config.yaml
n_kv_head: 2
d_mlp: 256
norm: "layernorm"
norm_place: "pre"
norm_eps: 1e-05
qk_norm: false
tie_embeddings: true
lr: 0.0082
lr_head: 0.0105
grad_clip: 1.0
batch_tokens: 32768
steps: 3653
dataset: "wikipedia_en"
Each number is 128 + 24 x the weight over its row's rms, rounded and kept within 0 to 255. Layers, rows and columns count from 0. Numbers have three digits each. The size before them is the row's rms in percent of the matrix's.

# layer 7 MLP down, 64x256, rms 0.0957, rows 0-63, columns 0-31
097:129104109133139133142141128151154115098125142121140093135137122180165118115163134161122147111085
098:128131118111139126154123098143141082130114139109126108083172109113122104132165130100137143171155
098:128102136106113126090166106108143095133118167128143117092129125110127123107153102147141137119132
110:166109086144104140129163101161140158109128102094149112133110145141158133189133142099170121136110
095:131162123162146171104141201121077113156140102118145108123141162123150113168143142119126110144078
099:124147144145132129140093133130150139157155106126095122138132136162124120114132111112143148094117
098:120099155093092102156116095165148133104128151157107178142165106166117146104091122100119083117112
092:111091115127125118112119112145117105110100098144143098141125093115109149134127109125137097152139
107:115153087118096116147148122165133175126138125116167150140103138125168122128131110095139100128121
095:079145120132110159108079161113126128154111120116120105108132128133099134172155111121136134154114
104:136117185146080114128122131122098145086131142090129134101120151099103117130131143126115137136157
093:126076126147160133131128106130122156140117175083125141141145147144181142101080120168162148140101
119:161089099124120116119131130153136128158182141182129155107153135147126155123121156157146169090159
092:125154085183146134090147143191131146114117129139104127104104170171158121169118160116107143136157
096:111142126119204160124144135133117109136107108080134144115137116124137099144146099157079135140122
100:136143121125114138151121135096137139090139092143131114112086100123128148161124132094166115144079
106:128160090167130142100141085095111132156112140165159106143141133138115175109116115136110064113154
100:118109126138127120116135145160177095158098116158115163158180114149130094176092135149100131158072
091:112123151113148120118079129161144164137108119126084127098127139139090132103146140125100130134124
095:096100125133145144103127094159102110137151093126085108125137110158122124138169127120131130125168
095:150109114106126093116111131145153142152093132109106143142167155140107139120088119160156150105099
097:118132148094103107155131143147159126119113128113144092163146087130121124116158106165089134125176
089:115133123130106115127091086104138095133135120162084152085089107150123114098132087162107124123123
092:098115170125159150162134082132122155118126162133113114121155092131150161143139121101154117137144
089:113117122117121150138120129135139133165132108087103095156125142110151108189130171130141088167114
109:150141151144128091145128151146166111119134148163176136123131141146105098132130147100114121140097
110:166172106119074141129091139100185149136149133165127137157127102111113142105151122100113153124081
085:128131149128146125119113097155143105133071118100124140095129097171161119135094147144091085170142
097:148124137142110082108123129096127127132093142113115162082138168122121101137126123171101153089154
136:119128171164107105155108141096157109104147143144101133115134106119151155102109122121125113077111
095:140095138126121148145139102143158150076126137126113120132125095136156089129122178125157120143102
098:077129128092137141121104135103122119158108114108129088108107070090108138124140122163120082161115
102:097138115129113096135134136146143115134087157149169139165101111112087132139121101123128116130115
094:125126128176115125116146161113109128128134130107117138123113147122111112096166175152111109074141
103:141117142142112084152117123122130120060086108102071087137126139092124122100155138116113118144094
095:121166148122127127102096149141134103142116134121108131134145148117123122110083115105135139090142
088:094146147149131114124139147127135149097134104177108101152143110151143145103144099125120134144088
105:163115141117156160086145063135128130074123106116111132162112120167124144176120135141122114080157
106:137109150106112127153122081124130098085152114124126134134153133139141154152114164112171090128149
092:133195152123117146092153128109140087120119092131138134128118131102113115125117149092056153131115
102:120108146083130127171114147182128147128142121096089129080136125147118113140145126158119102116168
097:118146145102131056119100117081152089139110127118089138139162143142111121102138099092098082107113
101:143126133089095104150134077147126123123162136141180130198143113108118116098104104135144136141149
097:128160142107116135168099146124095112120144137127101144114181160130156132129167112150157114129129
107:154165140146091127126156160118159102136114110100135135116136137129100125168159152135132115137139
104:121098115137118171135153155150150168159103085149150123155175096102166111132141117176079128140097
105:128080092101146157111144125150122157095103130103139116124085074133138134140111113133165123146152
104:131136149112131131141154142114160112141121099115145101120146072112125146154128095171136124162097
086:146114149130113154151087117094139135147145154127100163116101139153120104129098162151071126096104
119:121135143094120105164112117129166154173131091151131121081154119117165133136137142144123189128124
103:092121156137130171124113093117131116159101114154144082137147103112130139174173106110118153115083
106:106095153135138095132109160104141177110098161147089130123080106120150161089113113118111092108168
090:141123110126132129146055150133150141132129143162066094141139138118135141097185113101130079141147
095:096128146138124113119146095112175135123110117150172115124142132136116141144149128127134106160146
098:131135143141147142088101125130113086125154118155126124167135129145103089082087138136123145096150
084:114155135128135146099110122085117138123083126156125101135095126135143150114143106162116121119159
114:135119142148088133184104070109173133132095154171141106105141112119122153090139131110075176104111
097:086122153114098104175094152111110123141149103153108154109137117139103118118127119135129137141127
114:175124139108141141112109114128112133104103177106148127114129117153131111129144137136133139137155
098:083107126091152132130112104125116140146128107154122122133168107133114129095138096116159155116133
095:074137123154130150139141093129117129131077110118148145105115127131132146136131101170123103106132
101:125171132139129138157173191167110151121125140102087117116149156134125179127141097174130125142149
095:153117115118080116099147159103110137116153076148147090116156123089138111134140143120119168163123
096:188156177122093143123135128118100129143141081097095166133165106129087113178115105112110094103124